Part of a small language model's weights: width 320, untied embeddings.
Each number is 128 + 24 x the weight over the matrix's rms, rounded and kept within 0 to 255. Layers, rows and columns count from 0. Numbers have three digits each.

# layer 3 attention output (transposed), 320x320, rms 0.103, rows 184-206, columns 160-239
129107126058108094139107102136125138087125149126159107134097090125145130090132096149103132124096158124114111143089084121129092057083120120105122148131115163116151173077115135118115124127107144168123098101101142130131164115149130146125124147
139142152132148149186156124113127170072074111141153131155147121137127131117124114139129141140137151133129109152169156115122123115115089101143079126082127109112124139080141155109124176160083123105125135110129108140114122152120147132149144096
110105108094150136125155136141152117191126166103114150183168166153163145129154123095158129127127157123092082116130106130108077108094179165124072132112130141098149116124087118094138077144153141115126119140139134147163130126157144116137115168
100135189122136072138128101137156177120148114144117145100187170139096116153117111102135128127156100129169157120112137126121197132134143123090124155150137162134138111149110127096132103130129149165162163118108144186112104087192115164146157160
079166095148109134155160167133100101118108108170139145140124137140136121137119119095153119126103090095091108131131109095149146092129117152121122128157159096154080171155115120105128128106141136134173156155153093174098122122120128120067172126
133086140158162135150139156073143162139146116131166116179134119126118115108109168101128123093108104133098136102092148130118096141160117140132140120106135107108075155098100137109124124132086140146058086128159109118142132118182126119116107130
116130101148139149091144086163121182164112162116155109085116102130144105112144139106141103111142095148129097162131130159100152133098133107148114120178071108109104119153080113165148134142143127156178110114134135112122125150123111128138097114
131160115171120123149104073118146186132112101115132057101132091142112111101145117113167132154113107107113127118186153139154128077134173127085185102127113144077085154113098117132132086114129082122133146084085167105199121150084152151078133139
143095115137093128157063111098142134111112101110132139065143110124123157143133142078130139123142143118115120128069137141137154128123129148143085089174109126162150160125120122146152133161163155078159109107093104150118103105135140066123145135
128117134178113141122105156184143146155149136166118143142099147147153130167171096147110180129154083135152120133143152072122144145150119113097123135146099126163140131147102159132140136145086106102116147142105097139145141122104146135125069093
064126162115133143159180148115094144109143144127134119113147148074084165100087113145136092128136137143144126100135117154120096108123104135145160153146144124129110091108093098146131132090137127115143161112156124154089101123102131154108126147
164117148149152153116140145092103130126071127119126106112138162143095127134117116096140160119136189104094162132122133128103160143120131138105087143100176115123125118156136097161106154120150112128109111132156112150101140124108146084122117156
148172144086154113126135140133154095144164068113172126167128140111130113111119146123126154122103157161113105129108172114145107130100114153113124167098116155160112083118162145136141108087153132133110117103099116146125129107102134143126104148
145128122134152125140073147143135136109161099157122162130093194125154115146159101090109097107121150146139124098137130176125157120084132094160119101088135161132122171161099136140109131124109095126110115107120131112104134102131130115156111152
147128169154132125127112147150126135090136101105128193143124198125154121136119139104112141133142139119089126154102174116132132121094162144149150173149158108115141116123120123081112105110130192156139137164102134079111121099127106154106108140
078125182084116136102150139162101132158140092124124148106137099128073082127105105126141091123145130063090157117147190116114062121112096161113130132131111117166150133110105143149160164106155149121157184132071132154104187142080083113131112165
081121149111126104126137118128118119085090180107128136166127166113136153089129159107092105147107139141127123116136111100133127129139097126124171074158108130090118136149110103134151133105139143161169106100092120088122166114113149161139173140
116085120127112134105166093104106133075087116117119120080092134174111135130142120176105144076124126157160151148128097145106161177132102129157122119128089065131119176125095125132110097099160132151121128113155118155153138132135117111100135160
137116106125115105132094095171089069140145107164112144115110127101122113107149121162138128160106150165108160102116120078127107095134107105138115115185130094155126160140130106128109159148178150117093134131122062105079136131134110111140101067
160130132134141102123116103107158118132142110109162099137149150105141136142101160130145185144145147123123125073124124116156157091133144131074127101144123095098156161117108122140124105116117124102148113111104114117105148113141096137118126168
139125110146108115176150095182138136124120139134106112141124121109094158144174137064085082142148097125149127097140117137128107139126143136108124132127126128133143208159144133158084128120101158112149139112138116071105145059143137136129087120
113092184122117157156185146083134124095141144135129071154111129116118089103102098130167121162082095115120140084118133183151157108108110147152103111115152144151151184152098138153134141144100124112065117150092144103137111116156095158137141121
106139146126125139148149146136151126102073104148118119134109129140107115142124129137127128137139147120118098147117130085077123156118153107131123180128163100147138177114105121101138169122115155141101096121142133083117116152149097091135074108
# layer 3 attention value, 320x320, rms 0.111, rows 185-206, columns 160-239
133137123171120118165146111157117173104107153113153124142141156135108163098159134102133152105135142135138119109160136174099108109112091141114173124076106107113148105100136139096109162167147097115129103140150146115142128142130172099146109092
104106107142153148102170092140100146179169183107125091173153168158144142138120108138128133118105132101155115152164140115143088128066131115124135148134120127113167122137104118138135129091115146135106095168134104113147077053127100093123126146
091152145148154119147162128131138121150161059132092177106140136118128130170153136118135141115175103098153140127143114116104149133120121124106136167101118146143096121154132148136126124143163166151143121120105194191125144101150160177160101137
101129143179108150121140140094122136130157141140136198066100076165148145131125075119122138129098122108078121119111115132148134133121136125112143081081080112151113162134133125139142128071130129098156120186136139172112112119139121127113173101
129087151133154124107165134107140136131151101128148095187120138152123155113141148119112117106136121099116148107120101125133085122151119119037138086094093157118143191139101137076132083131143079118099107149140169116155179164125101105148108194
158091115110093159101114142138165130162144186134148180143142139095104092122131087120148072098131171109120139138117150127095131109139126127144123105176044095087107136140103132141139106092126141123185127123137141087087145141134102087163127120
141124113133149101117121083098119093142108119173094106116184107100140162110120132101129137102111110104142138102138172071152134089143173137063170047150100162126105156117148084147128112142121113141110165075136159133123135110116133176114166086
107095088120138139099114129160155125167150166154107103101134158148118099126123141155087104143150117166152159106136171125141131092093132151134158117128140114129130113102145085101114112139117123149146162133125175124154091091102135093100150128
136137087147135101124173062083138107132139080118126140128184116172155089117161162155125123103128106123117075123131121113138111117134181080143113120184115132109110162088127153139141131097129170039148075120133098136121129097142148120124122119
122137138137151125137143145163124100158147119172123116124115171119076127110139140068152177103150142171121119105109114145124122123094087107122124149103155103138114174132130137095128170154153120145165170143113103086099148139169115136152117114
113134107120092136126134125073152125101140174151158139126117121139100124114154121142147107101123106146182122102152112132117141132113132168141089127137160092129098112160165112103109119117137164154134172112146150123128121145128107157090152153
077137088160155111155119129101152077140101116099123143145155128142163162151104082059108137115131156138107125121175098144145126113125138149165165135116121113140097121134108120147124122155147099125110097094135101117103164132127121144143096139
157117169123118126159140155117124113143137112102185149116184097153143140124133086139152171142149173088124118121148137067146117146168114136084163120105111107118091135178150164152124134102137109132136121110125115128141154098101120117104148145
097169142096096113170131108144145140159122196135142102113125125132075122101106095125120160137116182126112145133104130164128115101131086103098136093134150134140119119159115183127138102138122114084115125144105118173112135140113126133137165075
158091136167126096133085114105179092132158120107113145170082114142103149157087121110141164165114110155148102145111130156136099117095087123153144150145144180119140141102122121112119181148137099169151092069129155117078163137153102131153119108
157128110134139145089117166145104135106102132186096169100120137145133101147114088138150133144122168095149166147124159148119110146163140147176134129144096103117173123131115153100092185080165102143113167161132145154147120173111086101101103112
128123154131158086136114105155150147130107146121140173138106151103139135149122134148135132127118114170102140122097176061094090085157099105101085110119100107081130164139104049097079171131096136177129092136084133109133114121117110123118121131
124100132092110119135129074121131183104141115110163137122105080135152107176090126132170128139146112148125181125107144141123093120130166117127152101118119213163134103138115136117106158138139127149111189107114101133135144146163138132063093128
121127126120152124122142159142169149181156091099104104122169133120152123123131120091125131084129129102149136141132122145137163132126119159181131099135162147105118095111121117148094158123165106150127117129163124129104147135094150078140128119
125111091117132109115130094103116096098101115133152127138150126142153149140122122158149090168089130123148089091117162088168110097092081161150137150138164110104096160110123147152176139121205101151122156125104166128124114138144132117152160117
100149170148134141169165145142129110165149128131132140124124165097125114186101146116137154082136211108173150124125125124087127139114155173148102151133140076109156112116111117120119093100183130100164090118149095185080145132103105137054122142
096107142093109120124145124141149122134123113147175159152127153145157133212111170118155120148161157145106100146085100129145139094142108138125133142128122112131101137168121136119152110126121124104144146124137106139123166136088138122153156191
# layer 3 attention query, 320x320, rms 0.111, rows 192-255, columns 160-239
130118108156108132177111094178145108164144122135161092139100128126134152122167117110166137141084037070131099114115136120124105154106128091106141142158153168130132115172096101176127168109108122124101130088126131149120155137114139112095191112
125112151147126115171127143119157106135108125128141143100141102111117120113154188135156135085114127131141116112152153090121149111123128085111158116131157097119143091158113125107119094130134119132141138149188115103130150131118153132124121120
126131108140155150140141132155110132116130142113122083155157118107091149086118139144139103128154106148157143145134127167139172109147149116143149096143148084132138138121108113105137124124099140108109136146092158148145129178105143104118100111
124137123120105117131162113155119110125091152122137138117130147150139131125123146149139113121104142116140100180124128126144168115109144178133125114130108143148080103139147137083147166076141139149135147128169128162116139131113139145101118092
144102135149155140130133157118133138143120133158129119132140137106112141110127112124122138108102122117124139124128160116174111141087113158163139104137146103113138143121103131110122120094124107133109179160132107115154157116136108131144133140
114122149134109139119109127146120152117083126130132114105100123151126117143094106164118119119131148107149140143150161132146121099096134117108114132134152089093127094133119094117161084104125144130094118105124129137133092116123118125140114139
149077089120096122155119139101110163142093095137131125121174130143168140125134160140082108135103167149137123101151155136125119125115101135135103150104170110130142143151105123116116151151119160106085108133115120142136080103127135085125116098
150146151112145175106126115114098135144130141130119126138085118122125092120105128156133157085131129128120164133108102124111149148121117146115158108111100130138090117131123168148090106112141093127157145123170119111113116138107094154100132155
081130095143146102133133121140133135097107108111144114084144116137098153128163138156168123097117108138150127134113147154148140137111127152168156145149142121151110165151138124137172173126132119111114133129119169136151126119143152138130115099
119099148103192077118182138145112181078135130138129113174100127164106139075121150149078149132156147128133124080108080103098124127123116106089066103110146152152154123150094152202150140114103119152127094160136137076093135165127157090125101092
143124168132115120095118135186130121118142096118108100114135128139141138153095117120116091123155079168126105144166118148117127136140138121138100071120174129103147169119119118075135128111109120137118132135138104117103096097102113139164123129
132135119158071095140149146163162148163115125111134084164136098087147159124144160110158129087126139099147120110108131140131158124151140182158114106100126116137145127110124186154164154168087191108122149152126113128088104141149050136132098105
100118115108097138132131084099135157118136121137160146112128145106140125132168134109105142126152096115114145164161160139127146104164101128112101149122134098126152112187133122128066137137112063096137140130134128112145136124082141141172123159
169093076107108122147118126093032110105154106152083074190171144119086112098077139165097140195181055104095114158122172096135128149129097137104124132132162084141162181150131049133159153076138110110150120139195133132151111129156112075094176136
130191163112197106130114090110140106178109126149177148126107172110043058135137139113099124133170140096115080139139183112099162117126130103140145117148201109145083073118105097106143165112124139163159128150152117115158117141123128134133098142
132137119124120126114127107131120119113111142150120073116141123137184184093168149123130134132086106123115138121152122117139110151140120098164101139136160186107114164145137135125121097158116140110164143154136097091102117103147131100112150158
142138134150125138162118141105104133149115153103117093162149108142143114135125157148100153148118131123106121080134132137124140109122138164154132080161106147136152116155116129112120153103126145117125137134131177094113090149125114163131157100
107121161134102156128105089101126080134162120130140134141119141142126145163143136132113127120124112128133114102136088112144140132146143131116097123166112175117121119136135112103111133119134146102136119091131172136098128137127161117142080118
142144129146106113140100118088100119087126136143101098111126135119152126148148135151124128082125179153124119145141091080115157091135127137130110174111151147113128133134165150135108143158137168136087165140139112105127106112107151140151116118
128107136153146153105100128113124145124107153097131119143138112124134144129154093132119164128112125114138112145150133123152102159113141139118137094165123092120134101133139120078139117110103121116110137139117127131175137120139101172130119143
115089116113146150122162152133136156117111117101121122116140107155134111114100136139135132146118182126119189127130138142154118114146129104125139103115130106098101121140132176124148116143130134099137112140128140124089107104120132130152137144
124146154108148139160123104123116158126105156119143120139102108138114140126145181105118141115158135115122103087120133151106155114149141132125143136139149118148105138146125122118163125121126121119171123104166142118129112124163139177088085105
160080114131103134091159121135137130122120117097147132130106115104094098144131158118077130115120144134131134133142115143111115121127093152090101110076127112119125132115083106163098123116115132130152133130137123119097112125120149146146121133
095164134143163121127152076146126071106166134103105122085130148124160124104136119136147092142142138133116124120145063143139151171154134108154136160136127105146136171157120122115142113132154142116122184163138142113166148099104138091104145106
155121146104154118122126142137105162147117124140124132142105087146087130121114088130160111121139111125111129117123154076123111137127127129112130120145119157129107124109144112158140145113096069128150072118127154133100144164153137125154099133
124113101169159185156109128070070144098106137135103122149067134133138135127115122102152095173146153142092119131123132102102120137121144144157100137106138118165173109088133102127111137122134124133148155152176097158192112067125103069129110144
093101095117126170121132137117146157095110167128141126174099125113161152110097124059076132122121152107117113113125141102123171161156130108120090106147099100137140148141126149130136168124160123151114150162108147154159149088138142159148133126
115109155134104151085112146087106149176149120105163161112115186129132132142112081179149126129158163113061091158091098132191171080125117126137128151097148142168098142138132154129172151156140176135091145091111153097166195112127113145145114107
148044091155126098180098127084142126131124116123129078112115169124136098148158133130162175144129142159069176124087122136146094119133183174087071142081136134123161083114117115150118125149101115086164100107114121096076176103111134120124132123
191141197132113166164166119132134088116174142114183110099136129166076130124119154093138134128144090163095090126146183106121136157140152140106113145142081121086183141137131130137141133123136087149129142141084185064218135150098095120137153151
119144115088112131123117159141122162149126118092146098088117101140114118119099130107133115131079114106168096127114135163128124168143144145124108123095117099134154101101127078136119143175124140135131111154147127103148130092129097097095075122
122150065175119136104126125136098131150146086138118139147087156086145128142150123185095161153168105087156113131112162118115117102083137115094193155108172155172095096167112056081152108104121111124095136105148084126127103126174110170135143109
110089138134144130142163153095133137160157108097146151116120151131159119156139194136077151145132160119158103137115184115134133119123096115131144065106157100105147118195133111175136106106141159132110130165128150159142100132102120124166094143
169131131146128086127101150105145126147162157093116125138118148186118127113161097103117088121123153107108151141180146134114149154092116126044156136155145111137122151146167113126145148104083157164105156187101112144125111106171113090115131089
143168151119102082106148136142076159142133102161083143108148104132115104119130132124118119144096148078093150138117130119112159156074106114150143124167132129171116118145103162133118151141117079146124134138096128115140146149145138164144163148
088137096115162141143114113167135109076157133130112072088156125147170135140089106168130116123175137131123141147170141108116150147144157084166095140084132119105172143091131139126113100128118112166094161128130162148096090144074099123134109101
113123167140131145125122109131115154140160146098129129153125128191151121116136104143098116120162154137142153152127151123144107152148145135120102094108091142148119161177124124166074154126127146156114175191104118079102144123133119102089165103
114143102082161089126118091128103183145162142133119151110138083160077100122139113091129125102201088128088138112149094121075154133124104137161161122135096161138184149140154127148162098143148183091185087126111162130121106149148101089152126111
161187110137096132122123115159099136129095125110141151149140157063145113088114134094102147158150154141149081176152149106169141139115157121081128108160108139125095135069125122107127114120120125130169126110124129084089134138152172112078107132
172161113171117160164130140145086116101142108133104149121155154128131132065122123111128156157107135147157117105096092126110125129097130101127086142147113134123169082144176139148151124110152140143107115120152157129119169081117120116065175124
092096176058067195131126145121121112190152126220102094102166064066142148083133146174098137122091121102110124135199166077191110118111155095148137169132095167104127137111163205159077104128100089136182126130124152097168087165174194124147182138
100141121132145134078076100103172123098106139160122103106165108151112099110170127148134135107127150092075104098143139144094106133122162153115118130095141129089111085101157126146099175117079138172100149142148140189129142127131164117102189100
147139113122106150136110124145175111149095114099157131104091125113179129113135136134099087122092136096105104148125184066131128147122101179126092141130124103132157176172127146124138148103135128197116140113131116088138123100114114152139105130
110087142154093133162158116165161134107086094105179117111136142182109122154141126115092140178106111116148169148124176092142117125129140122165159125143128098141096133134110119136117139143110133142112114103120123136187118137140157148097142110
134158075052135124143118141101133140109152135120118137131155126135130137127136174164143106161147118166105130143110124077154151131169137104128157158118137164104125135104184175171139128103141113138145161082167153112150136089145096116134067155
109141102135146115159094116116150163115109092109140114176149103135131105113117130108117100158125117112119093151163164146121118119152128134119157135116116101125104147103103100114090090159117149137122142176134160122123136130088099155154166206
128139139135130122201108146123102098128123159080166161122160087143148120147101122141115095113101095127127187155128123146138082150131116121139178160094103133105182122132168142128126088102089140128129131142102136150134211118155086152108163132
111120122153155124106152085127100103127106131114156123130119130156134109081121148150109133165175101158137167157093134147122091104090110120158118123097109175158110150120122152109158074098148176217092113120083131112107146161114095154122175107
123127145079112103137138098160142144102145098147112095089159146134138120095113147163137074118131190126106173154182118153143136117125118139153133157121104104134133123156150113064115133064131135131133146102163105128092088122132129151136116133
138155091160101118134147115120153131053145102127100125090154165141123140110158121159076077134075121098171108118133162150128107138082148151064089158166081085110172118126086105142090152172137114094093144138123147143092161166104115092121104166
075168106093126139113135119125150133112113094134169107098117140147093156111135130129137129134133057136152129201117164156121134137140167124146162135137087121124110129127125135133144097149093127166061096208124107139147093112112164117159163127
140182153106102134141139134155125152113073106116119136109091137158097153149086138103141101121124135136083174110109145161099116111148166104127117090149127166108141148120132120134080146120145145090124155083164110145136145113117193130112119129
089121086063130124183144126089132090108128089106115117161145150146130129114107111142145106132167170095074138135114099125067081158136124094117137120181098174140122155153112175162101111093104126096120080113139126145116131148158162123152107122
146123073101133118138110120125145131146132156140121121142148096163121095110134106192151127145141147137119154094153118173152161097114096108131171177112133134122142165145146099124125149112108149159119152115173168129117124130121145094118123129
126109116123159135140135135148142093108125206153092122166107151083088112157129122135096126137155165123149137119089122090121118126143129133144070116134106142168115131140155125109161130174130088134139144146164125140130112131118146114093108136
105093078129115154143110124101161166136123120116133106109097121152149102130149106139081172141155137110115137128076144147125118128138145147092136089149113137128089106132129172100135078088148070148128097148086137106092145124137133101131117134
071166130133117135173113133147077148127095185095122144101149097142130130141099097152128115127165127079091187145095160133108118096122134120132108149173152091086180133140145143140170123145138142154130116073111103083101120111105127142150132152
198097134136107122112136121146116106091128127118094141054117140153091164130103110187113109172122112131152164141132097112105164105107079137085089092108133147096144120141032167103135143147155135089097115110097132146132141149122151078155153115
115124163146158169142129121150150116116134098169153172128129081113150076105146123098127163110135090117153107066148109103123136046132116113132133135167126157125089142119142142112151105170111162128134137145125126119131090177111179117163088153
080144128149102109110176148117124136112173148097083131160184137108098098146146105158117155173115145154106146166138159117191177128110130138120116163120123156178168118145077073132105104114149126087125098200085117105146116090119141103181128094
103079108138193113166136174144100101176126164126156130124143130097116114132113151129114117095162117122105138147149120147120077167079095199132168110094108129190111138184125164120081127145149141179155160146116148123086121152116107132095107104
106144137155083127151106140132083221113168125098101146108080104123134129139110137090150090096087150144122136075107143125094091136138139174096185108080126134153082114082147116094114110157155074106134121112107154088118119146166147162152114132
106130155141105142091123119147153137145090140105146140123148109146150088115128156128190122211135127097121083087081072133103143062170120072108173129086112114177121097158139142087140178143115127074098123108084135130143152125092092120168119125
123118106112166094176076125151144124108153147135127122159132125123129145121092086165108144129155120086098115124121121110095105087177124137159144123124139190110148160184111081091120111123148170200151133145124139079118142117135150137144157123
# layer 3 attention key, 320x320, rms 0.108, rows 192-255, columns 160-239
124157138155099093104138134154151142149115098161100133123116156124134109104142121148146123149122128123120118100118125103138127133114136116128132135120114140103135138095127132108128128129124141116136157114136097173122146115143134116102093130
141125120100157117110152124126144129118109137115149117120115120142088113107149101136119126109121116125122111163122123137125128147140136136154145161135154152148124101149145151112152123155118083153136098145121126135132138143112122153154119120
108151159094138150141105147145130140130103097145113117145112135129116119092095120144135156147110143142164118154107163086107163122127107148104146150133150084166100123136128128127129080154163144086136116118129154142113121131126085122145083140
112108135153141143129143113113168094130127095114128143104100138122109128132134131148127138176131094154103098146121109117106096138144114147119121127126163111120135112122164116116127145173141131099155103128129144133144130124121104121162119124
132130104115160162141130120109116107159127123130108148138115132169101111141117094136131143103102115122127143157178126144134152099109131108146121124147112144140130108129126139129107143132132106116095126170146096103152102149108123103143128136
119144116128099183121157186149105145142112117125149119144135156150161144160111167141136131144131137141118117144151137153120129109125130083169120125118135120148089154127123142142135127103125101134113125116104104109125116126149140107130092116
116099138148123154126127129144138136134146139132143081085100107143118129128138112133117142085155141165098138181110096122119147156150125095126148121136135130118110148157101130153102107136156099141167164136143148109142095098099135119144130132
132136128150156153161170121122191125108109095145132172135156109135174129129078140136123127183131112121117104139149111131140128116093159167104105165112121129094106126108150117139113081144131146104096082130113126136137132137127132140157133104
114133158114110107093146149106184130107138119146112135123151137103138096143125165154154096107097171108116090112104110109156111127101153145159108127157140146150094154119139110132130170128090161152131122053072152121131071159057167107133096147
114162144142103123142139100106179140160131117169117146169126146094143148137123096136125170175089142124123144144112118132150101151111117139081108126149120103143133144130143167080139136103120108154095103124132129135116137120140127090164116187
141135148167139119158080144173092183134146074131134115134146089119120097113136164122145137114125156137117140107152144144130149110143175154124149120111133096154120143150116140075113171121148077141147113116146122150167168073228110144178087169
131160138143100127120056091106168147103118129096207126110139133130151141116132125101128154086092137161164139153113132104175141128151131119122087081129165164138160093136119125138084132104107129179095128083078058140125118122141088130135139128
128164131187124106112149143130119078159082124102141170102128098115117151097151166121151102149145076094116149123111171133091122166128078155144122153112183108099138102113106165117134128136112172108138124130127099150097104136127151171098106106
146172069219116123112152159161092120134103130092132139091137167180152170093150074095139159138123087133129127136144060127156163129113122107118130189111154127140105142131123074147084144154149115107147146145163199148128152161116116100133158126
129088120138184143140151157131095125145099104088116062078103140128089110163154150105138121157178120109127100102118104122180095127123181130078103074125130148133094123077096139129108124083117121122122123150108177163143123137156126083151133123
132136100118115157113161147148162145143080084165130166146132095128122067125172141130128108155141147140110100119101113050144136117169172118106086095111107105108132075146132118108106137163055076117141151089117163120121165156132126112053121125
151121150137110140099117133148141119128147098154096136155113131119129148119143123116152128160122138119114136096114112133162130121130141109125090140130154115165125139109117095126130089133146116088119121113106118157127090146131114149146106116
135139165107126111137142100136156129106092105170119163118108173132129118151111157118121132128116127111133122132096147150152126108174137138138115165117108113144116151139122129123152110128093123110143166126158094129144132122115114145128101120
090098103118140155179114115142089130122114163125095127102133147138140114086112112139142102084123111117157149122136124139109107127150112153136120133095134142143117101153128099133136104157146120139122151132163141145102129194139115147109121137
092094151097194134133165140129104161143146133131100083115144106125107109167083118140110122151126158126132140148124123153109153150130123174138158107126127136113126102098152137135128094135167140125144143174125123108106119131093134099106121126
133118141109124116134154132149113079114124150137087119127121134133119139099156145134167118127125148177130139123176141107133151165113106088118118086099154116151121149144157181134151127168146141109153151144116155150136127089125139167167136126
154130113119132102076159111147159113117129136149093154119143100165120090130104119109183141133098133126159119084113133121135087085148110133114115143149148110146095135128149129131115097151157114078125111097085155102115125131101136120143126125
164135143144087122085099134107174157120085108126143142149132106135115153147116153145132158144123166136117120145127125150146121128122105113133144113095124088115088150119149126073129194109106130120118162151099106152115138078099132129088107089
099168142154110150072147162118130190158151149132121139083084175123106134127110116119085110182141136119144138075115121140063136105127138142147139124122086164137144098141097090134145132173142162141183167096115138156133142149122120091125095118
096133134079110118126122159152137150144124126135087109120158134142108081122101147146162123130171195102154128152138132100149201100133139144113126092158113134127124137161147165127138146167186088162130110124089098113047149127068138188144092136
145130100143136128113116109096095137109121161181132112056135138163109141095088112127120144145096128141118137134089126127097122081127171101139124135109092129173055144180131112137094105154139131131097090113119124092157123104138111124118144137
129104116156165126133108096138106147095145147134116112110124151143131135131157079117075111133145177130112172128126087135180155113194117100098146126107132130148149143118121116193097143107158167156116122162142104162081165098046114160157119097
085112123114093155174134117111165190120100067167108163149103150131146145139105081083120159076141132143129123075142169164131106080164149132150098123130164175098077138129175149148145106155141179093151135130145119158161091094132143121129112160
132146184125140140123111133123150086146089139119128181167110105145150183108126106104104085090146142144112165167132179118166136130157132091172106093139098174118131155090121111159137105093156135135115066129127111143125182158155097155137144141
124124143089184135131125056128116089125139108089127108106111117150142135176098145085121118155156125127144136078156119142112130152144074145152093175153098119121131137130121127169142157100133155144133166200194165116087150100155151155114147124
097111103143149112083155108147116094158129054205070147121125132130115129125116132134080095138117134127150104128135120117096099168147142185066121163138125140152122101124120099120123090205144070095149104162145125099115104102147128170149088170
110136155143091116150142071147169151114134141137122148139095170141127111130120175123114094107125105096083128069118154185131140085122132135120134127134155106147149124101112106161069150149145122130106083131130098127129137142123127085095161113
122097095152144189157192117167129111152131107153164080060127153138095177150081163108131108127144149139088129149082111103140115135147162143140103163157208117130086174165147118177144128154131163168174168111068122115180144091119072133169135085
137114134162110117114130074166154139140147135072147140125135121159140160148152147133129098130146153111091150112052088150123112070129111155086087153155207126144065134149107135107164122115132092111102167093109137116143130108141087122122124142
136102144195148130134128139094065118125127103141171144122128097115129127134186111135128128155153123137154140116149169108153101117160148154117104120097108108132069138125125117140075123134177116094184139120126150132153152102123152140142153127
165096109126126168118126117122100130110137148119137086130098156114126134147127185184109193133127155118143110145116134147100117153094104132135097141103055100139125098111105100149127164081151162107079144096103102156125170105144090134143113106
101119110146152125141139100166099189092167147112160127085122099148140128115104086216103135157131154172134153145129118124149146127106126113141140116107125137132182090112172118166125146115171120149146145177175153137104134147110146079100110112
053074163118061113098127147096163109128124119152127129164102116165130060098151138080087141128124182190129144129107138093072138153134122105109120127146083079136177096129096147169082095127142140116114106121110131119141122113160190098148145144
104188122112169172132097113137102153135124122089166140100119098153070114126103130172115122155148097115111143174130134167119112146140096133147105190120129124126132120132160155154084151124153151070174151144142142128135095122155099139091196141
229125086147127085181155160145116133118168078133100098168153123150183145114124080128131135106144081119089116103127131153102114129108126117135158126141126155122121117092136147173096112114160127129160106129118097135177130097099170118140134168
149128104163141178157147101128149094139136163120131154093161155126065116110171135151118131128090146103166128135177183131109108174132074097101115118156123081088122116156200173112152119125116115119165130182130146082083172074136156131114124086
124104111104162126108147143176105140099173134102085118116191139106102102203129095155125133157126104132123103171104120143162137150145119097134108117113132133153135159164167139129132153117106152110146139129107138115133104134125156145136135106
112141177109119149113141140154103156124117111140121126101099105103133149125165121067119102135116097119120124113124145097113098128115077165136153122128184180150090160147108130098097124154093147121096176129108090129075110101121138140110145096
158134104157147124104150146092151114106105158152105172134115111110139111133170170118168160125150098084122121124075104146104135107081090131117143135115092132101091152124117107143133111122100116187148167142146128138134128102097136118105107143
129159121134112132140119118104107176125134147125073155101144139134082124120094126158111121138167117127065168132134117111121135090140117114137132117136122086122152134135116178129176125138104117174154101137158117120130126127116099129122174107
131167163144114112169120168113116107083124105148122132148088070098161156105135133138194062153116145127161111138124130122130146154176125117110153157150098118099096178139158184140086152123095125129124122096147120111099172097096075112163152089
104088138133101092109116166086089072070151164140121136139145131110131122129170100167104128138080178168187119113122152129088163124112137137096086183148152107102126140070140152149155133141135141127156097150087117158096188125121153123084145138
143099163187105142113112119115144143157138124122139102143142157075138116111148155100133074081114159116120147095164154133158102097088119132130100180133133118157125131082156132148133097142081111098106167110189140087158139128108129117202134134
080102123108099120119178130134152105172116107106110103131138119140125127108094125134162104163101101125155075150127111139110112138093126153111189171079131159118120140167111162131074143119147079111165124097163131119096104106123150132120127077
130133111138114173147155128122115100117115045172155103117148092123140108135159153135119159124105104154160123128093082141130187144162148135132119115144133160136107100140129108159080090088109109142141092144142110160113121156136171100167135137
101156093157170142115136128110081120110173143139092094153139145109083149132076128133110118122150127166178128067087130128099130080143088147152133157111113176116165109120118120096115143138165148116162137123130150102097156148124131129122154160
122162131114092183126092180136147105143158130132124120113149142120129117122101136116113147105092117154124136129144147173129124119115131140092100114159131136132129144161110064168124172123135120115139138168084095101125135150177208151097162121
142095173116151160109126113081154120112169092148103153139138160152132126115129111125162126132125137164141123139110138153101123159150114104124073113126107131153094133122096102123100213210147067081081141132117131140129122137112097165096153172
084056149151076109144159135154169146161153080089121145129105095142134147113122138133138093132114136190138163115126094127107092130094119131173121111163109123157181111158121196142142134112169133102152086097125158169111153147126131170074083157
124087142135168165108131090137124147090156093124126162134131136136097097127104183124141104125119112088095103112146140151177086125104161119109119110131172141083084126105103126151121053095153114105143105069139163083114129125118137123139127143
084125098110151136140120113144125099142134098200139153143142093100125117062151158107086113179141105124144128082205126116160162124068113071124110104109120153102071149133129109138200107170121111133115111128190132146122108138152100121109126156
128136123100170128137112147171106171146164119106090146145184110126154102084200114103136124165163124144128132105105122139121111149132116147080146128130117118118109154199190103156150111135137148088184126153102095168122140179178141125195124133
115135184150138113123071172173127120130157096115109145113119100085063193102107111168065100130140130129158117124108142155073145089104117099115119106114093166151144147074109131092119114080149138104169112090115123168129130086163197156145124113
145124122125124112128136167120094149108168106114155124121151124203094108143171139113159150092164130126112082101130099157093113147134162144135116152153123094174085081139075083162131128073132129138147121112110122134120127128091114099066083151
129106143170104155155113123131109143147155113110116151169103105123107137114129129138146103203132128151127121184078166179125156143137120116124147141110131063117114169099099109093133089085174149102135142133182145149128101165147174142155141075
111096070099158104094105146114161120128124108109115111116177157125120151153157127141100114135114122118103141184131146108179120135132115134168141163128149085171094155134174106119126095131120138111139150135160112128080156153158106084145162150
149185163122062074082145140155133166149137208117094140099129076115125133156101165098136134117112124150131159117130120111122121133122111141142163078121094149129153108178111137168084116068101203070160143113139112107104047173117149142119144170
097093122127134119076117103135150142143139080119182073127116163148129183109116081106128118148104087104131119149103115124149255143152117125126131106090173130118129132097156100139162124151148113158102147154133154076133103132112125163173149114
127145145129131167125106126127109118134136107078128118121148149126134154121171149107095129158142135125105077119104126083117103079051158113107174172160114157089118160182215138116131131141097090105145122166073144131122153100103101163146109157